Each number is 128 + 32 x the weight over its row's rms, rounded and kept within 0 to 255. Layers, rows and columns count from 0. Numbers have three digits each. The size before them is the row's rms in percent of the matrix's.

# q: layer 2 attention query, 128x128, rms 0.128, rows 34-63,97-127, columns 64-127
# k: layer 2 attention key, 64x128, rms 0.127, rows 33-63, columns 64-127
# v: layer 2 attention value, 64x128, rms 0.102, rows 0, columns 64-127
q97 102:127145095095108147187146117158119153183132078119121086095075132164086168129182130091137113182144052188196123120092084122176112101158128165105152124141121150104171097103075181204147141105115093
k33 089:163141138163184198131135052117104137159118134132141093128092116135058158156154124108117097188172129147136142093175148090163103093132133124106140159131120163159120144137040161108055142073081096
q34 085:103100160185136127039120150158084186113110143100157139126111121198037130135123082133090139128106144101097176136185192118137157159159144124116108170083129139107117147126153138104135130132082114
q98 091:129052038103139190198108157100088110158174132123115162153108100115156107115079115165124140134145130077070129127157105166123128151141135086116167132131176178122172124098131135133140131155150135
k34 091:177077167159111114123142085202103093087136134098109111127121074111154144166174142125137161134110062113175127168128115107179128101116128221080203128130090130118077127181098156132092172068109129
q35 087:103129106068131207131145119137121158098115152094088125148112179172138131123083101163107183129094167157104119169104152128086200141121118191120075138153124173091124151226136122196148137149168103
q99 084:092105155173199135102100183074076120106185181116118158175119100080158128145112142184098114148133135084094121110137148116127156120131170131201078100104107121142102100170158107077120102111195071
k35 096:138121147147084120080119135132090158125112181092118184134067095142164097131112143162155152076111145130082177169112146152063169199175147117138085141102157110157137107119222068117200126192186120
q36 114:160128102115131163116147123122122101134101111156151115154190124133141116094126152116089137104177151147123105134165107143158088143148110140134179123142082092191091094079076121143114137145108142
q100 115:196144126191136063083144104210153164117142093172188110166148124141118163157143157117167093123147119146167099095089129078163104117115181179129135134167103108157166130102079144122064188066108127
k36 096:122149198168153178122142100130131133162175175125111139105170121130102113156121104123151121186135148179169162170141135105158118065131158114112134128127204149138150108078115155075087120078147109
q37 078:115125137139146173147126110108132046118150191121120141109135165146130087134131142099158161163048146163154093088135124197100151140056132132122124128129111137117108172195116098173146157174091216
q101 091:082135127150087050084159115175096136104162128100197112144139101110142174181145125147100088204151116150153133143099062142116154083142144120172078100152092112175122098210114127103106075122149113
k37 110:102131148144146105084148174123111085090094154110087125094084153081119139184164142112100145061092176114098126143146091150097152132155125114133091076134121111073084112125181052161167088147199100
q38 098:102130063130085128134130076093132095120091186073125104082187174116110178110168198128067127062162115132108107133132173105108158142067157100116080106157097123122152134134173109157163093160152167
q102 097:096176199047167154119086177154128138129200105087100092116134186149155135104131107135157142134083106155141140129160110104102112094089090159134123134114174084155142140136158116148159129087158060
k38 087:136159164089144083147118121091140151133154169122102123171070095126130153131123082184111124213127135146123127156070132130087134150187141009138140127141181136104168122085131117101198078115157138
q39 098:161048100109093133092140138158125137120080174121098196173134102135130155180078224094143125147153134121137106125122173129118100124177130110145138191059153096101164152058115142143136140083091127
q103 091:151140140151178105108095099183111163154094082188199094190120111174098150138109197100151132112149092180143130059103140048138082161151149164065163139103087115134114092054106150123145151089058087
k39 087:168115120068091180114074113179168176134099078192095169135102139164073102139186144093125155137081098182183176072109144156121009120148130119116142185060169104139132119103113168157149189124084136
q40 090:187166145126169104107111178106128064085154140133085142167089200069149067177145084142107124097088153127126095140124161106086168131157162100110120113102144137082107176123153098102158107134154153
q104 107:100107125121168183086101189134153108076123083144095167171196115096230067103091104134142171125126174130141119147149137171126121156117075132147112172054137126134158164166185081118174085156153152
k40 082:112109141147143038099182130048123125148143174132092175047136151110131139107098139134189139122032148157114197128138130096149077113119094123141102144135152107100089149146163092144157140200159141
q41 073:155170135095115109153108090122112133168153096183182130085102096178124110160143169121142102172112071163129116138120073116146115111185101064151147138179155154108171089071112168112124133084161185
q105 088:161133157095109217197119056141130150155128109145102108160157164168055120067121167114111158145113079159159159094158138119130118125168091144176177127104130133117128082091100160173108192112063106
k41 111:154130148150094119184156107168107137142129113151157121088144143208127134166152152128164148154143066152149109156111141158142135118083124147081203144166162150123106104098061153164066158119070125
q42 093:160115126101077152137207130138088161163086101119140127106113189169106142137119200095164142103153108173136102053116097074117096133133103182092107174127104143120122070144094162140041149122116122
q106 123:173136094075116172166169141143127082102211090134122120089125139136133137101117143145084132156086133088179132145136115140124146095120154117161093031167113096116081132181146170150115075147129120
k42 087:137091094208150181140124176096112185159123113115147124100127131101220129130147162103195146140132071145156159113148106132156156100115112127147208161089110151134149100142077163133109149107130173
q43 088:106051136119107172089122117135089115080093166140027164138123155125118186177103133105160177092130152182109097128082187132101126166094124163105108149102091159118085125165104086102126126127106128
q107 089:075117173132177113049099157106097131152157190138125150129189139060202088092108127155119123112107179090110101113152152092112128143106181150157092165138077081143075102138136103062094099129152103
k43 124:128136117101165136089076164107153113073095195147057161178115155116138131129114075169094169102104172099106072136157153122114126197097187115141067132083132134115156165148197099136187129167161158
q44 099:140133072187120076056084115145129131116080169132137164180179156138165057134104137128143162120102164111133143076141159118123132186133123145122103158159129130113106083098169114142098151174111111
q108 094:156157100128053083092091120189144107088095107147097111144148144138138169115109095145137142162110152088109128172120120087135125146151170136134047088114071134122111158171187105146151105134140107
k44 097:128162099105099165112075130105128104105144114181097140115159113094148170121132124147095117128078145092069064130152159160103096126138134095137092102138153040050125140129159119135121073132134082
q45 109:170178095132116120166169129095159075156112149149112128107121162142100125112107151166082125158154164121145093157092117173089128170107197085171089068134083051147117155158155122158187115159118150
q109 110:081155143116127102105065086134190142128126145156120125112175192163122157176122118146116135135147151078092088101098138130097124193092154067151078128155118108181135174110186097152133062136089135
k45 091:153180119129143124111128078149154139106120154152111128128117167122133149114088182163158137088095171150115138161100117093099128167135124137176093113147151124161147151105160056135118093133140101
q46 099:131103138134109147156131150108093083165172148129122159157134149110149115127111179186096188089084164130096156089145143171115137160146132121213117142117106115184084132123178071102087080145109163
q110 091:122129164127158129142113140124136163132141101156097140144173158114133113123106191091133150153116151133111099126131131145121086219145219171204065104104149086144165129195128124095114117101115089
k46 090:107139121171109102038059127147115111113137120168081091178169069176125136118136163156080152161147103116139139090159150149168118151151129127158182106135076158113107124130114113124102151133143136
q47 114:163105097135061121073075097154120108109114164169137161169174138119146131123101149149125149108086170135076091141117108127096125169140129094126087112142087086160124136126171060091131109186151181
q111 112:115113103143133117122056116081114132115149129151100128136117180082137120104072125160102144101090141052091075122084120114079124177118151152145085155133130069156146141141154077116115105137115130
k47 121:075121076139134100060114158093112118078123188130084156157145176067160153094131130138099115109094189096098111158094144156097106172110197090155102109108096120121127146152191101092152084167152110
q48 117:147097136136132105126080103114155167126121117137075148173122140123120055107121068109155185145117135112113127114105158070115053144173135137084127208068081145127139148112173114098112132141135164
q112 120:140169108124140197087107117140163083122059101163070132157120135102121168088129171185124160029088141112102118189070161172107151143131138113157100102127119151118171131117202055146154096151090102
k48 086:083145068163180090099145089116165089108066122150132134134123158119111123150142114122137055147177125135154184128096176163139116099121121108120053191132079043143112123135134151105165172129096179
q49 106:141123085104127104163180103146161081097114078181156090076069152145062149104173100115125115181135118141131128118131126142140077035154111121110137167098143084095168127095081168162187125119111145
q113 119:141143142102147109191163100160145134154090080111201115108054104157112139153154130132191113123137091135170165090091120144130084063144116166110139162164131127151109079114100190151093185122106151
k49 146:163149103155085141178127108157142153168146070109124098148123135176099091118129136097108116117142055169162140111130113121177153105153092150079206125146150149120113103117094170166101151076127168
q50 096:115155165121140064140127126099196170140082063224142113115172176144061143112167119115113131107143150154142096118085128164118147116112115134095101124088096098061138138123141135164133127124117089
q114 115:092140096107144127142132115052138202171140131195147134114185144131123142160125139127147123111115140115074158153120120114131200129137133067165099144138113115112053130097129117136115092126138113
k50 117:149135119171170092187203093155170097174116075141152102113124143183147144118154154091146139160187076149167117132089135110125106054118118133100174138153118098143125101080066176115139138096077126
q51 127:078133150160153150112102138099169114100143161135101106101186152123127141141104084179109099119118203096113131115120089175105149177123183174192078096156106114176121166126144050117128083145116092
q115 107:157135104059075189151083124093111159209137118128144150153156171141126133081122146123140108147158117114133108114121139092126103105122095110115199107103106162058113098115105163160140133138126072
k51 091:150104213125160139088149150116123140123124147158117153148112125146142125182147175108110113144161121121108112107110113093100108106099133118174051151126108143165147129101096141142114141112095218
q52 102:097099139177169109126141108131096142168107106086095121118095105146094151136113093113180067123137133164176088134155129079179135178143129165136152078156169167117161134105118120135119151126163109
q116 106:124118067137085150171108098167075090148134093121119120070143120121089161141154134149104102143155125190155116092143108157166104099131171101168133080173136107150113129157092189163077149085110104
k52 105:189163094162093098154122114142096118122120131120154088143117102117134121111132119074153114149101115141126116116190133099150159136136067119099174124153187138135098104156129106155123123092146158
q53 105:124086142152110116136069078142108082110100155162096130123127126140078136158166203072133142121132137126120085118134161128141191155168120122087167162139191141083134122150094126094083115123107161
q117 110:132174165197195143073099153097102115171113148081100118161195158109126085109134089139081137153106172065119118114129114105075127173184092084108106176117120142167120148127151090116111142177153143
k53 097:100143119139123122176117034131107115163077131114107162144155143152134135163065140083082135113190071180123134132100115096157146155144090153122162126191145150092120136068067177168056158107136083
q54 100:031078134130124123147146161195100125118163095091130127157130076187090120156138180137113139132095130100152162079194135109178111113124161163110168148104153140142185150135100139112087151077111106
q118 102:108133112166155164084153135106133157167162175169077115176159045113139084100164195078125111096011106130088089143147112145138108139109135133165114135133133107127148153120111168136109149120103164
k54 094:090160133169048144165098166143129113125101155120109120159157070092099159184090144129183076151176108179138138090130117120134116139096128122160165082152168125139175117178115133117135187088176135
q55 119:159130125097132146092100115106141097093051088142125124196163083105189088099102089126118159103098100147107108113112157111132107157154118134082136166094150212121149080107127105123165168140100143
q119 105:110140181089148170113113141172192152102083141108162186149132117084178113137108187169144171132152152107079159132097189071110126180168111068132081165087140160073098127140176091160170172176161165
k55 084:174153144139144142169078069157062158154134094123136117139124123176118090102169154140073085086129111133189122068155127083198122100118162163132173126092164173116161131111107105124087120083083115
q56 089:166158081125131072109109102178133074128100099185131112150092096151082121074151105118123140148187057133112121119119105066136165072141143140096137123094137110132146116167164214109139135131113104
q120 104:113103129130117108193143116166120145105203164120153158111158110129149108142131078131128180188120126167141112120164078182163114090107119149133118096122127144126081131126126191113088073132128059
k56 078:130105087158152126083145150163167117091098093118164110172109158151103121125105129064075208156086172108163118145146172149141133167117146093115116130076106093114124109197133146166179156150079154
q57 107:127089141117150098155255127071137079079191133152098122074131131130149137127138111120134123179147158146192118149209123151162135129096107106102105153121046120080103183151084156087128129120112106
q121 116:152111170073156130141100129140067102109093100127096135071064106173111120107151128105147067138102126181110141073203107144161051115145110119117183145092121171127130192163069202139086184112144138
k57 112:078191120122121117145115090064157060110178128140118154146138086078156119091130067160059128131155146072149097201167131122144150127140115097158105099164144100127122198160200113099129119152166099
q58 101:096142084161126202141092103101225091101113104213116113059144132151148160135141126093116139109136123050143126224024159142112161105100092125136098091157084106123104131129127126136147144159119119
q122 101:125138140107113071139153113134197127135151078165117085113211127138111114130097099109146165156105123113161108169118103105144092058113106101061108109111131115056081179179100107103121140114099182
k58 101:052136113096143208107130121052167121101101142148128164111108153136143119113146076117127153148136169143052111149129111156119135126001166132121110146120118099141136155121139147146135114148110130
q59 104:109121094140124086101152135118107109091223086152135126139120074110182091095088036134085123148143105083170114191209093090163144106144078138116144091130128108158098152152099205104126119131110153
q123 094:050085109089177176114049156113101140092116142121135157106188123108167105132101135111111133174152178112121171103080117128096169099137109154145177126099107184158096115084140124127131092102074078
k59 097:131130185143108158152081140090090129091165119123127165168114127064136123128158090126120113076145151135099124131153115124160064155112112209126112093116097124168126122166055141121220149170167131
q60 085:073057142099128109125131121159078118118139190085173185142130131116117043156099146096204150129166138131154157095161101162096103196133147141075130144084131124162126152112117150140109177155140171
q124 100:157117147044115149118125143161132132090109110164117108098141098118076162059053114094159121147084157159128107177147064157143126103151121094141143117152100084090116167113146123100142129171124117
k60 082:093143123126101134164104154104111113146173101104048135125133159154164158079153110101101139149119160117119100140146133166138157117109184062169156069161170159133121121099110118167111106164110090
q61 126:100167080112138119086112121151206127155099091203107152096135183164073084093146085092159166106148132139127107131090162132079117116150126135107086127090101115089130113121164084188158131142110113
q125 097:145109162116107114098190138149139173125088141183181105112128160121119147167152183100133129202132134117071098129122123119097121108107135054175112147168074107077127096067124124152113109110141125
k61 101:092115111062183131126130082146190127065098181132093126063146144170119147098081133136127165092153151101116190146059150150096162099101137115139093180130141092133113138121089099137179136172093120
q62 085:153116095127143139058132113170110088079106181119062163107152108120108129164115100121099151132094197148131138178155147142159134134129134080154140174123140153097169192121123112091160117106119077
q126 102:060147112042027125163168138160158133114126154151179107106151076101092172148079114092125119142188180125166123137156141177147161116113174115146101103117112147168124125125110145175147127126123138
k62 082:151121137175150143097057136084168099120065101120090141169105102117077149112129210202097118168175096114150096145131128131164137100112130133140152131147126150185152108095143140114155112092129160
q63 091:122109107144124188090053148136039173158125115097102126185150150089215057105065193138155135101103133109124139126167098104124135167122091145127128110133124151158151112104157097093110118157166073
q127 099:045147152135186132110064163072098159154136169160143094043141167086108164143145148127108114148124140057139154084168112109158168115117198103173129130178087130210151172097106129131088156153100149
k63 093:101167138130117077133090113086102138137114116120138148186104105094151169099098163185152148100096163167129106120118121153072126173096112142126106151100166192102190084068099117158151151091169101
v0 113:155146097191162156121141133163120119084082154168089153115119108113129145130124101129078086135163141126111197085139194104161130132184158130113122137154150108141114141160136124138107094097184145